config = dict(
    tie_embeddings=False,
    lr_head=0.00751,
    steps=4192,
)
Each number is 200 + 30 x the weight over the matrix's rms, rounded and kept within 0 to 999. Layers, rows and columns count from 0.

# layer 3 MLP down (transposed), 832x320, rms 0.121, rows 698-727, columns 80-159
199,227,183,231,156,268,231,154,237,214,204,195,250,166,165,148,197,154,230,235,201,260,154,230,254,230,169,203,215,192,145,193,166,211,195,189,204,221,182,213,152,212,231,138,228,201,261,229,174,208,232,174,227,206,160,195,176,200,180,146,138,208,216,208,144,229,181,208,213,179,243,149,180,200,192,159,203,214,179,231
148,227,251,195,174,181,174,208,203,194,193,236,188,221,220,263,232,136,177,128,277,184,214,175,225,207,263,178,175,165,238,185,169,249,211,268,184,234,195,256,166,223,250,151,222,234,217,208,181,188,180,240,212,248,204,224,179,260,181,187,194,185,180,203,161,155,203,203,193,193,207,125,225,250,147,210,193,172,163,193
166,156,235,199,164,220,244,223,195,154,181,224,220,194,224,222,168,187,244,210,122,182,225,165,128,207,210,166,208,178,177,216,180,177,224,219,161,229,205,249,227,210,180,240,203,273,182,228,206,153,201,185,244,271,270,229,214,173,225,157,194,245,194,170,217,197,198,193,194,245,227,198,215,234,210,218,192,141,198,219
243,194,224,189,140,185,225,254,174,158,185,189,195,189,151,238,173,235,164,206,182,182,256,279,167,150,180,250,217,196,174,189,225,202,241,192,205,222,171,212,212,151,230,206,213,248,202,194,193,223,189,247,245,197,215,118,124,232,230,213,218,229,244,254,209,176,217,215,241,238,218,230,215,183,245,218,158,171,202,146
175,163,194,205,207,230,132,158,170,189,237,157,226,179,171,205,241,191,224,177,189,211,245,193,169,206,187,189,148,182,194,228,164,196,186,238,185,158,230,184,173,151,186,230,221,197,190,241,223,212,228,181,219,230,209,137,224,227,160,140,188,238,183,212,227,206,196,182,195,145,221,246,200,217,181,222,173,170,237,155
186,146,210,197,182,228,248,196,186,209,180,163,225,216,198,245,196,179,193,214,224,206,207,176,191,204,177,225,171,218,210,153,202,190,173,179,209,201,198,190,207,199,175,193,173,213,187,182,235,193,177,223,198,167,211,165,150,148,169,212,175,194,197,183,192,220,200,205,167,252,184,240,219,189,200,185,230,232,207,174
190,182,170,171,172,186,200,205,210,217,257,205,251,247,224,216,200,194,139,223,247,229,171,233,199,253,152,165,188,190,155,159,191,247,252,181,224,182,194,248,185,185,210,201,208,191,214,190,189,216,205,152,192,226,177,196,198,227,242,184,216,246,259,218,278,215,211,197,227,168,178,158,176,169,196,221,214,242,200,198
193,210,157,229,220,160,204,208,201,267,188,197,180,186,202,223,158,227,163,228,197,216,246,216,155,173,235,153,223,203,207,148,253,193,231,251,178,236,223,205,238,173,193,165,211,222,188,207,175,200,221,218,236,262,218,240,223,217,216,237,180,256,181,185,195,232,137,246,219,186,241,215,236,152,189,220,189,190,207,169
260,209,263,258,158,224,185,232,152,250,197,208,187,188,186,228,206,169,207,160,209,178,213,200,156,190,193,142,204,218,170,185,187,193,169,178,202,193,221,154,210,224,209,229,189,218,173,175,186,215,274,217,246,192,208,202,195,184,196,186,211,193,197,171,199,172,238,174,245,180,149,139,173,226,123,152,175,170,174,200
141,217,136,226,264,205,214,225,209,219,237,197,201,189,195,208,220,218,269,157,170,186,156,201,206,198,156,195,179,187,197,206,194,209,193,205,207,136,122,214,198,236,208,162,224,214,143,138,267,225,165,223,174,183,199,261,158,209,157,215,242,203,210,159,171,181,209,195,221,197,177,186,164,184,218,166,181,168,170,180
192,184,212,205,222,196,215,221,198,205,220,197,210,240,172,150,260,225,198,255,183,191,183,218,228,201,204,190,218,229,243,255,206,157,137,205,175,221,230,171,213,221,218,155,191,241,174,185,207,202,167,238,222,184,217,218,230,168,162,215,187,193,195,210,198,225,183,171,187,165,173,213,152,178,166,194,190,152,197,185
184,223,180,223,234,187,172,290,185,172,192,207,240,236,235,185,205,169,183,156,222,199,184,226,187,173,224,184,185,205,254,185,229,214,194,191,184,195,207,167,231,183,163,206,197,211,183,176,163,149,243,221,236,209,181,165,224,220,181,304,218,243,194,199,193,164,157,211,186,208,213,230,205,193,182,206,208,178,169,156
221,200,227,273,181,189,185,231,227,228,165,175,233,238,210,188,197,203,230,184,195,250,260,140,204,184,194,150,163,196,237,221,176,155,190,207,209,156,195,167,206,228,226,211,176,204,221,181,167,222,177,156,221,182,218,201,247,230,210,249,211,191,241,197,167,211,272,206,240,191,258,164,138,132,134,184,256,231,163,141
189,249,121,190,178,250,162,180,207,190,187,261,234,311,197,224,210,216,159,209,184,218,159,224,184,186,117,250,206,130,238,172,223,217,228,197,211,198,239,223,221,213,220,193,233,184,206,165,207,204,236,182,170,205,181,183,241,203,185,203,217,224,257,179,266,228,189,159,240,213,189,187,223,204,181,184,207,243,197,213
204,213,210,201,190,212,213,165,147,183,222,186,241,189,135,178,238,173,215,156,201,278,184,190,221,238,190,202,182,150,179,194,258,191,234,233,166,184,211,148,196,246,197,182,251,143,182,155,206,215,171,209,220,150,188,189,207,240,198,151,208,199,165,202,257,184,195,252,190,235,204,213,173,215,241,222,190,196,146,183
212,218,178,176,138,200,204,168,170,138,220,145,107,192,206,215,199,180,201,216,207,177,199,153,214,201,164,178,234,210,149,201,113,215,211,188,177,143,244,94,187,196,197,200,234,236,226,214,185,141,183,152,178,205,203,191,203,138,231,218,245,170,202,200,182,182,197,187,206,172,191,208,211,182,176,226,204,212,246,185
170,230,227,151,216,185,184,244,259,175,204,236,206,234,233,184,197,146,174,203,214,196,239,197,168,195,164,181,198,214,187,215,188,248,157,202,258,213,228,223,188,210,191,193,224,240,205,170,248,221,210,188,133,224,240,214,151,210,236,249,255,232,199,205,180,223,155,224,232,215,211,274,201,180,228,233,210,219,225,161
211,127,204,229,167,200,233,219,156,191,218,201,197,156,188,256,198,190,208,168,196,223,212,198,222,223,249,198,214,221,211,202,211,127,218,267,176,178,155,221,184,167,222,165,163,203,248,193,130,177,196,166,183,184,206,198,253,189,194,159,168,169,225,219,186,215,207,184,258,166,239,209,262,204,199,240,192,193,235,133
170,176,186,204,153,201,241,192,210,121,196,237,167,209,212,217,218,183,229,202,232,208,256,189,222,198,219,195,193,226,210,176,122,219,219,208,199,205,247,227,156,179,247,174,160,179,274,173,268,203,196,176,219,194,210,229,135,279,197,229,166,210,226,256,184,128,170,209,218,219,160,182,264,198,225,216,177,191,211,160
205,242,279,175,196,178,221,179,235,244,245,202,190,211,188,194,194,191,207,177,235,168,206,199,203,177,214,215,248,231,198,231,174,210,159,192,145,161,201,229,155,225,188,203,153,168,252,238,147,154,236,205,214,171,171,224,220,210,203,125,207,222,223,206,213,222,203,195,192,216,194,234,158,166,169,245,207,203,188,224
187,240,171,193,172,227,225,231,187,179,214,236,221,227,149,218,216,206,186,218,181,250,177,159,169,212,182,236,209,199,213,165,192,239,228,175,159,203,191,165,160,185,202,160,186,189,183,175,261,246,143,179,153,166,185,158,235,217,169,193,198,181,176,166,213,280,203,207,226,172,160,191,199,267,193,194,202,145,210,181
212,238,176,175,202,241,207,212,177,176,158,215,187,174,158,144,232,260,204,179,218,214,251,201,207,176,192,208,219,175,170,205,214,185,222,164,256,242,209,204,180,182,200,171,167,217,229,179,194,163,247,134,166,249,189,237,221,231,179,203,146,164,264,183,212,224,186,174,203,242,218,173,213,233,131,203,135,181,172,182
160,202,197,173,187,173,267,197,250,179,175,173,183,210,237,141,218,182,176,165,181,191,181,224,181,206,174,162,157,211,214,184,179,220,226,184,188,235,204,209,265,191,206,156,177,167,175,217,238,240,204,236,212,257,174,189,139,194,225,196,185,217,261,192,178,214,185,156,191,233,229,192,214,159,221,153,206,170,186,138
192,230,180,241,225,234,178,194,192,199,187,228,146,199,221,169,125,205,198,218,212,233,165,227,230,225,172,223,264,200,226,191,193,198,209,197,223,227,209,228,238,234,209,267,229,215,184,233,155,195,165,200,138,164,150,284,157,217,194,196,232,144,145,229,247,195,180,186,183,199,211,257,243,187,205,179,196,204,165,200
243,173,192,209,212,219,181,185,160,191,217,178,175,182,226,212,147,206,208,107,161,165,230,223,190,205,172,181,249,210,190,193,186,138,174,182,179,189,163,163,239,242,169,175,217,203,236,220,134,170,207,206,172,218,160,185,192,223,179,218,232,125,268,209,167,175,194,161,223,186,204,234,178,132,207,265,252,233,198,228
210,205,224,203,187,228,211,215,188,223,225,130,160,242,193,156,196,219,181,196,158,215,179,262,172,198,186,240,190,232,247,216,241,197,180,195,216,200,197,181,206,227,166,227,184,266,213,183,246,204,219,152,225,234,207,180,174,240,214,225,206,142,183,206,189,195,238,195,198,217,178,187,220,224,187,188,222,236,230,206
245,233,214,216,262,133,207,233,217,210,198,141,264,230,175,201,216,178,216,185,209,190,232,194,204,220,225,281,220,228,169,195,199,214,191,145,176,189,193,214,199,211,212,200,203,186,226,202,156,135,208,227,187,233,223,157,189,223,131,211,198,183,134,202,198,166,152,229,182,186,163,185,194,173,249,201,209,235,180,240
209,225,173,216,224,173,149,188,263,237,218,198,167,187,199,166,194,215,268,183,212,206,201,204,253,165,178,197,201,206,232,182,178,200,210,203,162,184,239,132,193,189,144,201,239,227,220,198,169,149,166,224,175,183,236,193,227,213,188,199,236,222,195,224,188,279,163,220,196,186,160,240,164,192,150,275,213,197,227,196
189,178,160,226,193,193,169,202,183,186,193,258,179,203,211,184,216,173,194,177,204,218,186,224,242,231,152,162,235,237,212,220,247,189,193,208,217,216,162,253,119,160,201,231,202,214,163,172,229,241,216,163,211,223,159,197,169,172,213,156,224,163,245,158,203,194,198,217,197,234,211,135,193,180,174,232,117,251,181,233
198,205,227,233,231,233,146,245,216,175,180,170,192,189,246,257,192,193,157,157,220,195,211,189,170,201,177,275,227,195,233,178,226,193,199,199,199,199,209,146,189,166,150,198,195,221,188,161,224,210,250,212,243,217,259,216,200,232,222,190,202,208,257,201,178,175,220,173,216,161,231,220,195,178,159,195,181,185,185,207
# layer 3 MLP gate, 832x320, rms 0.13, rows 699-727, columns 80-159
208,286,164,207,202,214,192,172,222,159,186,245,222,189,204,187,150,204,207,252,127,256,192,200,238,219,228,129,177,175,237,179,200,238,210,217,233,194,260,181,176,226,216,205,162,219,194,187,246,190,167,189,160,141,260,215,170,208,141,197,216,188,174,186,154,160,191,217,195,233,154,186,138,191,169,260,203,212,206,204
211,212,254,184,145,169,197,197,262,180,231,155,259,149,234,170,152,262,193,212,195,207,151,225,173,200,182,202,174,182,149,186,198,122,209,241,243,157,199,193,195,205,215,242,178,175,220,182,133,250,171,160,186,199,170,183,182,257,221,205,159,132,161,167,194,246,263,280,164,239,224,144,187,215,179,171,152,190,233,181
225,210,196,241,206,170,184,143,167,215,233,234,163,185,217,184,197,201,236,223,179,193,195,284,197,208,230,227,164,142,236,193,323,183,223,233,236,230,177,248,192,175,138,228,154,256,200,232,208,156,217,262,204,231,204,185,203,210,221,228,160,206,231,194,211,203,228,211,206,107,201,188,165,214,177,180,255,248,134,149
209,214,199,245,204,205,238,270,225,209,177,129,217,198,229,208,174,159,143,239,175,158,179,206,246,254,162,176,170,143,210,139,186,200,237,157,187,240,154,182,215,178,227,248,177,212,242,159,163,226,230,180,208,200,210,234,201,166,238,205,196,243,152,197,256,235,227,218,217,139,245,141,177,223,185,225,199,208,245,253
221,174,208,188,194,216,192,211,219,204,195,220,173,192,169,194,204,260,179,175,161,179,198,186,175,202,215,217,241,184,200,244,175,239,237,146,219,160,215,171,212,193,253,239,203,146,205,193,157,188,206,179,187,266,251,227,220,232,185,207,174,195,195,163,230,223,190,234,222,152,172,224,207,183,223,197,213,170,191,191
223,214,265,205,132,271,163,168,244,183,210,226,221,203,189,214,238,238,194,235,137,166,219,145,182,201,190,218,183,246,232,204,235,186,217,166,165,226,175,212,137,236,176,156,220,156,193,228,224,215,191,203,193,227,211,173,225,190,174,200,231,209,195,184,183,180,132,224,202,186,201,175,203,194,202,187,210,174,168,212
170,194,229,225,155,236,189,181,187,175,136,183,230,234,139,221,230,171,132,220,223,144,167,175,219,215,153,195,194,225,157,215,216,165,160,187,215,218,222,209,199,202,199,207,134,227,232,216,170,225,173,222,206,163,184,216,228,181,229,211,226,231,222,237,215,191,235,200,170,198,171,156,163,195,288,183,215,227,204,227
239,217,198,205,243,215,184,171,188,204,171,201,154,163,253,225,175,226,217,172,170,215,207,227,236,189,248,238,241,217,256,209,243,192,177,246,190,169,193,229,188,233,236,201,207,210,196,160,240,173,180,190,214,268,220,167,201,234,227,245,190,214,170,204,210,178,198,207,216,165,241,248,202,163,176,176,184,167,185,169
253,221,177,158,197,201,203,215,275,218,215,217,190,198,239,197,232,161,273,161,220,201,207,229,229,186,170,189,221,152,145,203,216,198,227,193,171,212,200,190,229,201,192,184,232,187,167,170,243,221,205,206,200,198,243,219,204,215,208,168,230,228,192,196,160,193,198,168,182,174,188,197,197,184,172,164,195,231,217,141
205,184,219,165,219,206,190,126,202,163,181,249,192,168,171,182,149,166,223,184,189,199,240,248,193,161,234,211,167,211,242,188,172,197,235,194,188,200,204,197,191,148,211,149,206,206,195,241,192,202,158,186,203,220,197,186,213,189,219,200,224,253,188,203,202,187,176,284,223,206,121,176,218,201,184,202,233,230,170,199
219,188,208,228,219,211,238,226,178,181,235,174,204,211,219,123,197,169,210,271,220,163,180,166,182,181,176,217,210,202,177,211,253,210,215,233,218,199,202,223,220,215,202,252,155,175,188,205,247,243,196,183,193,180,239,222,159,209,187,170,229,200,155,240,200,120,200,278,143,175,231,202,194,181,192,153,214,207,210,214
165,220,218,239,210,163,177,176,168,224,195,223,218,226,234,226,201,153,170,230,217,199,177,160,212,237,136,194,188,257,187,212,184,267,170,234,161,208,247,175,126,194,249,167,175,245,183,225,199,196,235,238,198,265,231,167,182,209,215,204,174,209,202,192,220,211,220,208,206,177,230,206,128,218,164,225,228,223,163,160
209,186,175,181,182,206,201,244,171,191,169,184,240,185,175,214,212,194,174,198,222,137,193,177,186,244,223,172,152,173,179,217,237,216,250,223,213,253,213,227,167,168,207,239,199,237,182,179,165,180,171,211,169,168,224,172,228,174,166,190,212,177,212,240,146,187,148,251,169,227,135,212,141,221,214,233,217,166,180,225
185,161,155,197,151,160,212,252,238,191,204,148,199,196,226,211,198,181,176,222,237,225,237,254,204,191,233,197,211,222,156,201,141,175,223,202,173,199,169,228,176,227,211,181,219,236,220,204,140,195,278,219,174,236,223,197,247,181,206,220,213,200,214,197,206,177,218,248,205,197,200,225,231,228,203,206,208,253,260,238
257,189,205,188,230,228,125,167,200,159,196,183,186,213,234,178,171,228,254,175,215,168,140,162,205,189,180,188,222,275,195,226,196,202,205,214,194,176,220,180,182,236,213,219,156,197,199,228,144,190,182,181,212,172,179,230,141,173,243,251,186,165,151,231,233,250,193,196,233,204,251,210,221,151,200,229,188,216,236,202
240,219,204,212,185,155,159,221,187,226,192,220,212,157,169,220,144,230,234,208,251,169,239,192,202,231,189,236,211,168,159,230,207,206,186,178,178,169,204,185,207,201,223,132,167,195,206,215,179,198,186,190,230,233,181,261,198,236,183,201,213,209,166,144,168,220,205,228,161,206,165,206,167,246,126,185,209,192,218,205
238,219,189,158,186,172,212,199,148,200,234,216,150,212,240,161,199,215,222,182,190,185,144,184,175,260,192,182,189,214,224,231,175,193,248,197,241,193,188,222,225,191,258,218,199,222,171,199,183,214,237,193,214,162,233,209,195,211,234,178,204,249,196,219,198,183,169,174,208,203,164,206,226,179,168,228,209,184,214,194
260,223,177,255,207,147,222,211,139,231,200,183,199,227,233,184,242,173,202,191,147,229,185,165,181,181,157,187,239,235,214,157,225,245,201,193,165,235,195,137,256,219,185,250,251,218,246,161,228,187,199,187,244,204,182,201,133,190,185,215,241,209,223,190,201,167,157,258,174,271,225,179,168,207,185,209,223,182,223,193
207,215,250,232,240,212,162,219,214,200,198,233,203,213,136,220,166,139,195,213,199,208,193,258,169,190,198,210,191,185,144,206,194,160,212,133,191,205,194,222,223,205,207,194,206,190,219,219,185,212,205,192,145,201,241,150,139,229,296,197,196,176,134,178,176,146,193,125,219,197,203,140,191,236,216,198,150,227,169,182
220,203,226,168,171,250,146,176,226,226,170,209,165,252,202,148,202,207,243,237,179,159,222,258,258,141,209,229,231,208,215,197,220,231,235,185,167,190,190,220,201,202,144,236,198,234,183,202,183,205,209,223,237,217,234,226,235,240,240,229,186,208,196,167,213,223,217,188,259,215,185,202,239,181,173,116,224,189,227,153
140,185,205,195,210,206,211,189,212,177,232,231,160,181,212,145,210,196,216,250,168,195,167,208,240,206,196,203,220,162,133,230,208,200,242,186,201,135,218,171,155,216,266,219,144,212,172,212,144,210,167,151,175,180,228,194,245,178,183,225,197,190,220,253,210,234,208,209,190,209,220,187,176,186,175,208,187,189,238,208
168,198,153,162,174,199,172,225,238,204,191,252,167,199,223,144,236,242,210,212,153,128,196,198,165,230,172,192,224,201,213,221,197,201,254,173,222,204,136,185,205,195,186,254,192,196,235,198,233,230,251,227,165,210,182,198,210,256,251,166,239,217,233,253,206,209,263,189,243,187,148,207,190,183,234,213,190,249,191,208
187,237,175,179,131,224,157,238,198,191,206,227,175,167,218,174,163,201,189,187,201,189,181,193,185,158,214,175,160,184,223,199,168,179,226,201,247,225,210,190,145,260,172,162,216,200,238,232,215,203,135,173,213,162,197,188,265,186,183,174,187,186,219,176,213,168,211,174,223,162,201,207,203,184,238,211,202,138,210,162
143,188,159,216,249,153,185,149,210,186,210,164,218,224,192,152,228,207,182,201,250,233,210,190,221,194,130,187,136,177,211,151,249,280,257,241,142,166,250,209,149,203,223,229,213,212,227,262,272,258,189,229,198,177,198,202,173,190,226,213,177,200,190,236,244,201,178,169,188,244,190,215,241,235,232,209,221,214,206,161
190,177,221,225,127,124,212,215,122,219,186,184,170,177,182,216,189,176,222,171,201,144,221,161,208,177,212,223,229,202,214,248,199,172,209,155,210,214,236,210,198,167,236,190,190,207,217,274,214,189,237,228,222,209,182,160,232,128,243,189,184,138,222,192,171,186,198,237,166,167,139,239,228,174,172,193,171,181,194,234
161,219,174,204,181,242,179,156,161,262,177,219,206,183,212,206,225,216,215,190,239,178,178,178,255,157,250,185,224,242,282,205,187,211,212,210,145,222,256,187,149,205,199,204,273,241,191,155,163,150,186,165,260,225,208,186,196,173,179,185,191,239,213,240,177,181,220,221,209,155,244,212,221,219,210,145,316,238,207,204
237,203,236,178,175,141,208,196,194,219,211,193,186,208,177,198,207,224,195,200,219,220,199,232,237,208,189,187,195,198,199,201,201,217,202,234,187,212,225,173,192,203,195,207,178,271,176,242,163,233,236,149,209,206,289,186,207,253,221,266,213,235,151,225,208,195,169,179,197,198,161,151,161,194,179,244,248,218,201,223
160,220,173,211,189,219,216,181,185,144,215,223,196,224,217,191,246,151,121,194,235,162,161,230,217,237,215,157,204,250,186,162,199,176,173,232,195,206,193,180,207,200,189,247,220,203,173,141,126,198,253,219,216,190,183,193,198,188,177,196,170,244,185,213,266,207,203,214,184,165,228,201,190,215,168,249,146,192,225,255
206,205,263,188,209,174,188,154,260,242,197,191,215,217,253,186,159,202,197,149,198,185,203,175,177,232,203,164,204,197,210,244,169,195,194,206,185,237,258,197,179,170,222,168,241,250,229,234,232,200,174,228,166,218,168,259,223,216,190,190,145,211,197,197,163,204,181,200,238,204,221,198,216,160,152,169,218,168,126,208
# layer 3 MLP up, 832x320, rms 0.133, rows 699-727, columns 80-159
223,182,203,218,170,211,265,211,175,151,158,176,177,164,144,221,225,186,182,199,206,191,237,198,236,220,160,213,197,158,250,217,214,179,160,267,201,241,208,200,156,198,199,185,200,253,244,233,225,197,188,180,222,151,230,245,184,219,151,241,260,242,141,193,174,150,244,213,163,187,224,191,229,228,207,242,232,214,189,166
171,206,149,178,198,231,167,183,159,210,223,173,162,208,274,202,235,160,211,191,189,210,154,213,167,222,156,150,163,141,204,200,127,189,227,183,235,224,200,141,202,205,185,229,210,283,219,225,239,193,239,181,250,193,196,242,224,188,214,183,237,177,146,203,192,245,248,154,186,165,220,161,196,247,168,217,187,229,219,216
241,227,196,155,180,201,204,197,155,218,123,179,217,192,186,188,216,227,166,186,161,181,169,259,221,164,208,170,191,220,178,228,208,187,246,198,227,243,155,220,272,241,216,206,254,194,199,226,214,211,220,242,273,216,218,199,166,212,196,206,175,177,193,207,140,211,226,188,166,154,212,254,225,222,163,238,244,200,198,167
222,151,253,205,253,165,197,209,172,182,212,202,224,178,203,205,143,191,208,176,223,210,174,188,198,163,200,265,227,189,201,209,201,204,181,187,176,165,204,157,234,182,219,176,233,243,184,182,141,177,195,201,222,238,196,154,198,259,191,198,161,189,165,193,177,206,191,180,197,190,181,239,179,167,168,183,243,186,175,164
168,176,192,195,174,177,214,163,162,228,226,220,176,178,229,159,186,212,206,179,160,173,206,221,200,244,182,230,202,192,202,213,186,185,201,159,227,161,237,169,161,249,150,243,210,216,234,209,161,195,171,229,202,226,210,205,262,240,195,167,201,182,234,254,278,248,170,217,221,197,179,235,209,234,207,200,204,155,190,188
211,222,195,220,200,230,193,156,222,153,185,211,211,204,181,200,262,212,213,202,134,206,233,222,167,214,180,185,194,234,227,237,252,169,212,212,169,235,235,208,175,219,188,186,189,229,195,215,197,162,186,202,185,218,204,156,249,144,178,181,208,206,123,222,180,186,178,255,210,181,216,192,161,167,182,202,211,189,218,177
215,195,207,227,201,234,194,219,256,216,256,186,242,220,209,168,177,196,199,273,212,192,185,249,181,175,184,183,149,206,187,183,205,175,262,199,191,192,231,228,211,123,214,172,218,171,187,179,227,233,181,199,160,205,206,222,202,167,228,158,180,186,186,186,181,188,207,192,194,228,190,200,239,198,119,178,217,185,186,190
148,200,244,222,171,231,169,242,199,205,204,243,255,194,150,205,203,203,121,180,201,187,213,192,215,191,226,199,196,219,168,247,100,188,173,229,192,205,216,206,184,142,167,180,204,157,166,200,222,182,204,219,186,205,265,186,205,217,166,203,215,198,177,195,167,229,168,196,246,213,227,200,204,174,197,182,217,248,250,174
101,200,221,175,205,214,201,178,195,147,177,179,229,217,196,209,188,187,185,169,201,176,193,226,194,232,158,163,197,202,226,169,193,225,216,203,175,164,209,199,242,178,202,182,164,189,212,224,199,225,192,192,198,226,217,217,193,161,142,206,221,211,152,187,171,162,208,202,208,198,229,180,160,231,196,181,196,221,181,174
178,217,195,263,205,266,163,206,184,191,176,229,172,173,168,210,214,194,215,212,199,223,184,211,188,163,243,172,116,181,249,186,230,230,269,221,181,199,196,269,173,168,188,159,214,139,202,173,217,211,170,192,168,241,187,205,225,165,187,178,205,216,212,171,197,210,206,166,215,212,158,177,195,223,175,177,166,206,173,226
191,188,232,190,196,181,219,229,238,160,223,171,182,166,231,168,154,194,195,249,234,225,207,201,227,212,191,215,123,226,215,197,198,181,187,224,228,156,233,199,236,223,149,176,156,168,166,233,182,224,201,254,185,164,188,195,171,175,197,249,211,254,260,221,190,222,239,139,222,178,209,185,197,203,201,208,218,186,190,222
180,229,217,217,185,220,184,146,136,134,214,149,245,236,177,170,244,204,185,222,212,210,167,173,202,116,174,204,159,161,234,176,184,178,172,179,173,147,163,157,230,248,167,197,204,200,215,142,196,217,211,163,256,179,237,207,169,218,188,219,206,210,249,226,251,200,200,165,223,188,163,212,150,225,226,207,201,171,228,167
219,178,228,222,199,204,191,227,205,170,244,145,226,215,186,164,219,215,220,203,206,144,244,217,241,164,198,164,179,176,217,228,195,206,164,192,249,140,240,210,227,190,197,247,246,188,214,271,169,179,238,224,229,198,172,160,204,245,200,236,209,218,207,215,159,201,226,201,174,220,209,201,236,165,209,231,209,210,204,239
158,200,227,211,174,204,177,212,208,190,206,201,187,172,183,268,144,179,231,169,201,187,196,199,205,176,218,210,174,168,151,215,230,214,215,217,184,209,196,173,198,185,246,203,230,174,185,183,195,161,268,227,200,268,168,216,214,247,131,199,232,215,174,216,188,151,191,210,228,173,209,234,173,225,193,181,196,205,249,186
278,194,186,183,221,217,186,154,227,197,211,183,218,163,229,213,182,212,186,184,260,221,190,188,170,155,185,188,230,202,195,133,158,243,205,209,168,206,206,200,150,205,159,184,143,198,223,143,210,131,252,204,204,239,227,208,172,197,261,231,217,213,196,243,200,209,157,224,237,136,228,186,118,190,187,147,248,261,194,146
259,182,206,205,188,214,231,206,159,166,190,167,209,205,198,140,177,272,211,200,207,224,167,225,175,173,161,200,210,224,258,196,182,157,246,206,198,152,205,211,170,167,196,251,207,175,164,256,262,179,206,153,219,204,252,189,200,198,193,231,234,167,186,215,171,219,193,206,198,211,128,251,228,224,196,198,235,147,234,143
236,273,193,174,223,200,176,194,164,197,219,184,205,255,200,212,255,205,190,212,218,208,182,163,184,213,154,223,246,242,204,223,194,209,199,192,210,188,190,210,211,176,204,159,217,164,220,124,196,187,199,155,260,172,214,195,198,205,231,187,202,215,154,187,235,158,141,242,210,122,217,199,216,246,188,237,242,192,214,186
224,159,234,232,220,160,157,198,212,187,154,207,206,171,196,223,161,169,178,156,245,169,216,180,218,217,211,170,173,185,204,230,197,261,234,172,238,163,186,232,157,220,215,215,208,195,182,208,200,213,156,209,208,219,155,218,259,254,195,176,170,219,209,248,200,193,197,206,140,213,192,197,195,201,232,202,181,199,217,187
183,163,206,233,181,201,156,203,227,217,222,228,188,210,199,209,196,190,202,178,207,194,205,121,214,196,178,209,246,197,216,196,176,242,192,193,155,215,203,154,203,195,239,164,147,194,205,201,186,201,208,137,194,245,231,252,243,161,139,204,177,160,231,206,196,221,149,226,155,161,190,266,230,115,195,251,218,163,170,267
253,186,247,220,180,201,207,172,200,213,202,194,154,178,207,225,177,179,221,181,236,214,160,204,199,246,193,207,170,175,202,269,166,205,214,201,228,129,227,227,217,218,221,222,251,184,174,193,150,186,198,169,203,225,198,197,125,230,182,196,184,215,203,179,204,220,162,169,182,217,174,211,215,139,174,175,235,222,239,226
149,170,201,180,219,229,237,201,173,206,262,248,207,241,207,144,162,211,189,189,230,188,205,222,197,190,219,190,242,188,286,143,161,209,212,230,242,192,199,204,189,204,213,204,202,229,169,207,215,194,197,187,204,155,225,201,241,188,228,246,227,200,221,212,216,228,146,207,198,182,171,202,184,175,199,243,222,228,213,222
165,252,164,124,173,191,226,209,284,205,174,191,200,187,226,115,214,233,162,172,196,149,239,180,208,264,200,224,191,168,215,194,274,229,245,236,218,225,129,179,216,128,172,204,230,235,192,210,204,201,211,256,204,198,168,227,220,215,212,162,254,195,291,202,179,214,217,131,138,195,201,205,226,223,228,214,247,210,199,163
155,212,213,260,231,258,197,211,232,208,179,226,216,218,233,172,176,187,172,223,224,218,224,226,213,199,178,199,186,200,185,160,228,213,207,210,185,204,141,182,195,199,187,233,204,194,150,220,156,143,241,242,201,223,191,157,197,179,255,179,176,169,216,185,197,182,198,195,182,184,213,218,188,217,203,166,207,190,207,201
202,223,161,181,107,276,236,167,197,231,144,249,221,145,252,163,223,179,243,189,133,176,201,204,163,191,210,221,252,192,202,206,192,177,189,153,235,237,220,163,241,191,198,203,188,182,280,184,192,182,197,203,145,204,196,200,157,216,202,204,209,233,241,219,186,248,254,205,174,167,264,213,126,216,197,231,188,264,167,215
280,161,241,205,217,166,231,165,132,300,199,170,175,201,184,188,218,161,234,235,217,261,194,230,159,208,230,216,214,190,204,163,170,239,154,191,144,200,208,153,180,132,259,211,187,226,128,175,145,255,295,228,240,213,248,210,163,208,246,181,169,168,191,195,246,219,230,198,204,185,162,198,146,205,220,200,198,208,219,225
177,182,161,220,226,191,181,203,172,150,199,140,229,199,209,230,170,222,266,150,214,208,235,125,230,200,185,166,185,244,213,170,175,183,159,149,147,183,184,231,175,145,171,197,221,224,268,194,228,214,219,215,225,159,190,207,244,184,222,202,222,240,194,219,192,151,187,148,184,201,179,222,187,179,175,239,141,190,206,188
206,238,191,292,197,203,217,208,200,208,190,254,172,222,211,210,226,189,227,197,188,227,244,184,199,146,219,254,128,206,201,215,186,197,216,276,217,195,248,181,225,208,249,183,197,192,186,195,155,213,168,191,184,219,217,160,199,207,184,210,242,198,162,176,186,173,140,143,166,189,177,237,214,246,222,216,214,211,216,224
236,159,199,162,164,231,166,152,226,218,268,193,257,208,175,182,171,211,264,207,190,201,222,285,204,234,188,156,223,192,229,232,197,181,253,175,205,205,200,211,228,206,255,210,198,184,230,236,199,213,175,163,196,181,208,228,175,234,183,186,208,199,205,204,135,180,186,178,183,197,146,215,168,168,238,212,240,159,148,173
213,208,143,177,219,148,215,187,226,241,186,193,226,181,227,246,196,212,136,195,183,209,188,194,191,203,221,179,203,196,221,212,212,180,207,193,167,281,190,204,198,199,185,203,229,198,196,235,238,214,214,245,212,169,258,224,166,218,176,183,177,194,154,194,177,186,200,240,201,175,222,187,225,185,202,165,177,203,155,145